python train.py --head_dim=32 --tie_embeddings=false --decay_fraction=0.3
Each number is 500 + 25 x the weight over its row's rms, rounded and kept within 0 to 999. Layers, rows and columns count from 0. Numbers have three digits each. The size before them is the row's rms in percent of the matrix's.

# layer 5 attention key, 256x128, rms 0.261, rows 155-159, columns 0-127
100:510502538494522519505574506477503471555512507491512491512494495500477520481501461543506518503500493445482495489428544483514506462499516475500523499474501498485516465491516481502497528497473484506484469522521525451457498502487508507506523462541422506512533530479522494511539507540522493487508486481496528499497467536516469495481489515531537514501551506527518536494472436510512491487508
103:503507496482515514512515486487518495509506437546514528499459483513454465499495490542528513476472496449520483486483501547507498555485499486526494483498534531487509461518471520523524492469478468540501555512474473504487502463504494514537537443471493507483501505510493515482530459530489508448471458469471492479493501549466553494492485519513513517518499534489539466506489520526507526523505
096:554488519478536540496491513482538495541547480472492498493519510492477504465507476478486422528498487533496558491508486495460531519478512488455511513481461534545493501537477499473499512484551480515524491490505474483468502506466562502471509494459532480496492488533529476463505509487535520491482503524489515536495517494517485467529501504470484482470452535491474516477487505464494496530495
093:499458492534526519490502485506469479494556517485475542524434501510472450510508448440512507471511487511480471500529434469519519506479484525533498470531479484503516472500493507505459490465479499520547450474497486492487541523471496527498482504500522522499508464513468485490502487479476498522557512499503508515519506487490553486519483468490491484507479554537490472515478519487507475511536
100:503541470543511527467507500551488528499512508505444508534523501503452513439524502517481511434491474508490492493501477472522477499495558545497486501453483519550510543468506492518463504497489513497456457475505484492519462530476510472470521505473516472534514493477492536485478524494487469464483476496492491498476495498485541485478490461442495471491481502472534481493492505529517497509482
# layer 5 attention query, 256x128, rms 0.248, rows 156-159, columns 0-127
106:523471491510484510496486448517453526469522509503507507504495496489529505480481527483496459520536494495508498518521461471465525472494518489488521487508504474507516505479496438494457486487491484489522489453564584501484500520465499529483462472531484481460490522517530522487535524510494511493573526510498497512525461520510488502519542501463486537499492551476533475481482526499502529474502
097:475523499508511506495477529477511483491490523512475521507465515482483557512497434509511520451477436535511484480505511494506531503499482499517498513511494521457511504482520444507488496540518523472487536523535526485522523482492466507553498489471485510490485473497493486560436486507468488490480489492476477497509526462518511443450484482449520537493550471509490518477495469507500528494522
106:482500474521486457498529560476513494488534493497495555497500458546490536493492502503554511505518503513514517502537479496483504556494507520502495495461473494517572500549495518519494509477523523538480455531528491464498478538509525527509493513503511500454487549534493458488517474472494473497476479518520527519494503499483509481493530504519552478545511510487482497477442515497536540505509
102:483509537497522508463516523450515448495512514502509528511470445458548524471500515533504494497512487513503483518529517474453492491477495505523548499557499504507511439544467497530519463515514499534508506499528513448506508479573472466442519528532460476494486493476505503478491487517524479500488502510500495519484526489495512532493502482475491466485512511478520504472510490558531511490476
# layer 5 attention value, 256x128, rms 0.31, rows 128-148, columns 0-127
084:501486492511501547559529475467484479531480544513472533547493555455546540509487527480521525559518487484472510499469508497513473523495535493484503512490513482494494528541529508518513459443484454478482512488540515537504482472519468455465479506523522485496535545484482484476530537506497515489477489523503511484495496490545468486490509490499478500502498515535474481526484497495511540520481
090:462511502517458473529541504518504515529545470464509497499508536522498507488504527508489483498493468511461516496502480515476563470477494504495475492532475498502492517465452458512508524492510520504552462489468480483508492563513535537516531459521526478510511540478512511487478462498517497538528536476458495509489564465503501465509501518481467532491489511467500485465506487493502476524557
092:530514506501510511486443484538473492434536487518468489517533521496472510494513463532468537509510517480486444515519485504560493504517474466515487488528499475522507474488521500494442501471510450539527479509507501511533502464500502537497503526515477509447464499481496509530483491475523454503478455467450493519517494521496501505479533535500521517481479508500457492499517442501494474482521
086:519524530469558536479496509559519468498494502503480506482515522545490543484519509533535471548503499510520489521515533461500508531501491494505485509509487539537503499544514473510499474489460497522532523502513480461481479461473529528498477494503534551501471515532518550508498474507503488479449471539474443499512454548502477507520518501522513522504473492471496515515542484523492532504509
094:496515511476499489503489515498500503493499485505501523480514512550462479479433458455513485549523520477554490531456496546500508494472486516513491514476484516466456480543487543544488459528465459499471525515520451451523525488475508513486497559510497509496490500495507481523476521525485447493505467482505495523482493525473488458522496526497503505472513536511504439515511492501525507499531
087:509494474505518519525449510532503474485536518543496538511507453476491514482472512488512508516480495500539543506482507479472489509513482499526523469533481547487514505443472490511530502517522507552473479469524517487445486531524501488485535497511497486497491553502545530509473492502545524489530526508499491501500532517505575547526511488513468470516481503530539516491470481509525556503482
088:515510498511512483508510500554501511488518457531472497512496507479508492455497501512476497527499483491471464478488526485491458524524474494492493480496474508507540513486516511482496517532477499445511518473490500500502480473478475480549541490495532504476531443546468475491499497537530528539465536532527475500446496495526532488503447462484517515518467501490492503547463517552540539491451
102:482508468534547486556511515489506502490507501516476486505499531487470458470510497508490518549512469507551506563537489468488492471484484489500528456550510476452491458504492503470508498510495499498545507523518480485528468449543466512514492534489512490476500498527489524520474497490515487519487518511502447491536489481504524511444515472521506496438479499509502523495463560480496490529472
088:503500475509549483511475548517502510496502459473486466462496519477528514522490503499501479516493535522502499472466493501507476475494476495505488490512506510467495465476533516483482528474500494550475461557473492498520496499486519463487491500451462494535518549498476430544486492482486522461542474463505498496554464510463455527511467513481532489482507467482499495497524485472542494537531
088:528524526531480541484527519515493499428516491505524501487465488508537494503517493480524509493459494533479484495528521502505443517541511481474480508524473515515434480523508501496471507470516492489506564525527512506500475502491534520481552509541483503487465468477460483505436541498474488519557530479491524497475488515512519514549512496504517467507475518510506466505509487523538532500522
083:507484525483485486496518533500495503482495468505472482516516544501474485523518496514539514485489538479493437516496476512440477445502458541505493495528497534509518530464483487499537498505520484478481519471478491482556472534453485525497493463484514505534516478525502507494490520458477483502448482512507531481511512511525447500514497511500540520499483481511511484495537489566459549543468
094:482539455520482511508463502510503536558527492504515517467519502503536519513485511482459491501504540534504507511519475481521489476487495472508502509514527496511511507550503474507495472532482539452557477455509519470511441477465468541567501509475524511522514498505475502497507478493524493517506502555480450529480526485547509483524518481507473504503477479462477530495487510474543504528527
090:497503491521495542510482503460492487497507473507526526476501496522530509496490504555501492450520471453484516561508492476511454484497522519530468505531508510480461502589484502498477518458498490547510490545479510518518481500501487488558508521501444503449516542512512497507491501481470466495496507495481515507536459527496470495462512488491521515451477487514499518543517537478502530509522
090:452492482483515498468512483523503479463463456523526518491501488528555513482514546513502491510486501467508497503452493495495481511488461520553494495532506464473527520510487530464523531466496499505526496527525505530508485450511457532512482494487514497517535486489506492490436510442482451470531477521516496513543474541463503474488493464524513511461504491505448503511504494507484481452527
092:512474532445509494576493499485472499498529478496544529465499529490457513522493491460505498492537509521505528475525478503516568489502499483489497461489517509468494546496514486543508501487541482425535514531484523484488454544504488545457520512516507500504498514487494487472534498455543469492515485503476487514490478529494538495484520478501483488497522509505481498449519489492506461509479
090:477502504504568488498521474506484491527515453509509502475499530504538531550503518503534515465534488464469477460536480450503486488501473485484457525500461491512562518529459483485499521524527510497519505502498520520509486482489474529500481447473550503437475512484543516506498501476517513517482519512503485500495440475495510504489533501474490522470483514472521504536519521462481514492449
089:454548497473456454508503505561507495497508517510541523496482481447508500510526499497492535503482479534502487546520507522446488492476552527480481487503501510489517515512484524507496532493540510528495518504483534506490469482525479457492479497472490526495513538547468480467446548504486507498511466488541481477451516495537501487531504533483505487531514450507516505500500483491463544529476
083:506502565500504513547519507494470512438465508476512467523486482518463511509529496454463529492456484520492529534526518448464487494527529513531494464482488514539510529484493476538490531512503492427525530553515510547517488507528529507518481495499518491477478472536499516533497509525492450500479462512481496516536519500493502448495519481528485534485524475474502496513495492515506517502501
093:471474505509503552508464519479505479529485478520518475475502465463494511500491486523470517526512465451473486493485495513499438502460504522498449505508449508508493510466507510534530487523494481490470484514489424518520541494522513522561483493464473525559518510511484468439492455523523474454503500522482517507503489516512480525498520472480491468523475491495546499528495512519503496479506
088:499548499528487468536467499482532507475490525522485493552516499476534482504489501476452475513509504483472489504526478492426501551511515490496508485506517492504536498479464539499485457495464509499528561509494494500511497534526499471454567489527492480502519514503476463502513479506464513521479514490440449493486540543514511535488528495531506498497471502461521490493447504514476508515499
092:476533464478495501512525503509501484498535506460532463471526520524523499511552466557488482504510504522521450469511464501515472502474470520517465488516515563507497526492456506487506527470512517506490485528495515480520514497513506546528499453458463514495524549465562490527519461460521459498471470531478481482542463478499520486493508504517517479509481510512496506479488537538496520503506
# layer 5 attention output (transposed), 256x128, rms 0.292, rows 128-148, columns 0-127
082:542488472486505501513473519493504477506498524505493500486482515497503515487492540486526473490508492512518453550510530453503529508514508526509479468468506495521526522472500483488491490477471576448469487542507469509481465510464514500514459462510498529548477504487468534464507478554524533509487502544520473563503504532473490464516519486506516453491480465488479509512522464493501474498451
086:513533529512498453471526513493538517481494486476478447492485500485517488494502453468491537493543478500491511474471513535517515537538469504493500506509515470491466515481463525480532487503491494491480502466483535505494492521488479533461513505498561490511527517445519497514455558512525547468475474495495510522511472499467516483493510525496530538517504549505512473437479485446486528490491
093:465513482487526468539461477502495498504532515529502522491437503497501512493531508522489508512493514507472495497502534496523441480512475492529524488522511484517506535513542493486463521528496499552504493464480523483513514476513482507505540495545482518498499499505470496517509541499608479498490511505502531473464530477521519490516490546508442517525529475520507476546456473508479477479479
089:478460458462497491494504521529486528496509477501540552466490521521496476514479485533491438486519485530494519471517526510490486488529487456536539527508453497540518504500521449518447516552527532485480501477476491487513512521532538484450491507475488475521467507481488505487519510511512463513530451499468520527515537476533472474471502506500503524511477500505545526542497505534486508516519
089:503501508500498500512480451483478495460538522488512526533493502486487503504529493537487500492479477503461494541489497506487461509494465474479549509488495482499465467533491504478484504483519460522484521493509524511522476445501523476446533431498452494522472494537485514466532485482492500472509530500511516524459486510504473453521526495526530513535501451507513513501497509550419538517498
085:503526479499493478498542498516474479502476439513506499485521559512498440505487458496483527481514513508502490453519484485496499516443471482483527482498487487491509503474555516555529516499512521490480510525498522535544519512413535496492461471489514501453508489538492513502532511535485503499463544514487519504492531483519500521504512539553515451485501523505507488505514492489514513458512
081:510513495533507538476489502511517536550464502480552534474477538492496479497494451459523470503503468469507488478514483485464528525443526531480516494505468524526562482513510503512490517515511500502428501501502500496482474519523498480518474494557490489515531504521462539521472528479457444456540514509521521529514524488479474513478496505529471486477505467490495501497467491488527484498479
094:449507493468469426519506507521534450522473505521538471475486547498523477499493519481463551510517477463520463502504502502476441517500509504487515507501507500473493462558537503531482508527484537506525477538497520508513448457507524460520512525521489524456478519467470480490493531503488474512514462539506464519534503487497465506487497503496505447488487490493488491520490475504500482483509
091:505526501479532523525519450531531512439479551504497488474491516488491483490484465506511487501481465491523513565491489522474495493512533452514453488453540526536483502501546506503490472497498453482514504505532486514556499469498500521489551534497496557500471483472507493461479494508517492509513533520516493482541501496536497504508537516480476498498455471484491474447493452510480490504490
088:528486508480510540505464475515463526501511445484467511495500476547519469495497493520528494503505547504470468470479492526526468534531480441477472493481516521506543474479494495526498474474504477526479537516470519519527514472504483494520496490497479501506463576530478526500485465502529489493491505528542476501478518500475500545535522554517457494515516451529528494460513520488504494474474
080:475451514502489504510516488454490509521494504536517513511510474516514514539492497533490473513569489465516533544507464491520523521514539518499471487489452513485507488516475524519576473504515522529450520479534490466481511540541508480484486509486479497490515511438487491478486469523522512479464491487554502508492546458517531500503508481517496543470491499508549512466483485485472503503527
094:476544481484511467469500495517505515512521493437501483499498478488485514499525471474514490495510509468515469466525528496481491497501491484513542483545495510509488528514522497526505529500491550509501539509556504528526483532464487476461519525533502506526478490455516494510486538497449511536508493484503490529470483496409498540492524498542513552435464525496473483467489492502474491511489
084:494531482519511508512483493515534525493502469503509492501522500522492470502501525492507480511518484499513493507443504485469458527523520503527494466515489465486517505517511499485500498501492478493501518509524502468552550466502467471517533517471434514529507556527491508498491503520555503528504478557484520525500527501479480511474522461423505527532510457482482558485559500516443485498516
087:481548456468499508491474510467509497465472525536498534559511473483529511502494500512501508482487537497547486550513481492465463478515485483475517483517500527496503521529509512508512468495487461510507553504473490490543511455508486480523493511497475510509479475482446556537490518497564509543530550508512479532488505502513431478484498499532514519490441511481504483504489492527504501504514
083:484501485485470484508504463468504513520510513500485508475457468489473509487492497506487517513522526492501525507547492483528504517492516490467538516468523527480488497459451488506500479480503516529480484527469523492482473518431516511481456504530482512500467507490517494513525494479537518480441519472487511487498508570434458515516457524416516499500463510478521468485483515470479483532502
092:496510514502507511538506503493496537486484532500512507522457479492504537501483531476466477508482499507492479469512504493470550513536495526521488501515476488536523484505478514497527485501503540483519539478525524465494512498465517478492526541537453477496514473498487531567468512505538484523496483481461506548541544514476501511428528480456532506503481481505545521519487529495572484494523
087:492495492503448519481500525509529508509498494525478488450501485477512453487467500444474491503522521520511500526559516499490481479499498487523443512494522517520478497488505518514571492539493482508465502506536509509514521491468467535483450481444471477517555456473511471495517485481478469526478471496545451476463518486476507525523521474520504507524490483497514509520530526538502464510495
079:465480486483512481510517510488475546474508479517507494486518504499493468498467538483491510493549489518501469488493482516510492539493491492485551511476522519447445499514485518520482499460496520540497478504462457470540504496579481497535480511481492510486495565505526473507503510526558494514462516504476508517458472505472460489479477522547500512511489472514525515510464567489497474503519
089:479533508497518501547514513516538516545484479478481503476502568467492519447461502477490525514504485515497501483488500473504482481508510551504525533491482501521476491472493511447530491496503508481500503501527500465506512530567490464517523459491517509500504465476457542492469461508476529545511523538493513462473531504513503506466467496533511496490497501534474512463531457513459526534535
085:465478495553499507528478509548483485466492503485464512495531529520537471501525484494511553513543509457498488512503554496525531502520500521473505465457504455467532500485520529494467540558531484506464485485487493498462517524478470508499506513512506517513491501495503508513509530520468453492513487516501468517461488472484483516508450523530450451523508516479536530491492496468480508549527
084:476507514482568484481538535506526493506533466492495502498497464509503482497471462518474516470473526458501539521483484502497485515525519492543553507455476500530522465504445488495513498528524507536532464470534512482516535474480477478457498523488493489494500519475499500560515500500546512535501512471547542492505547480499483488482499515481481478525464529483448474478495471521499524504505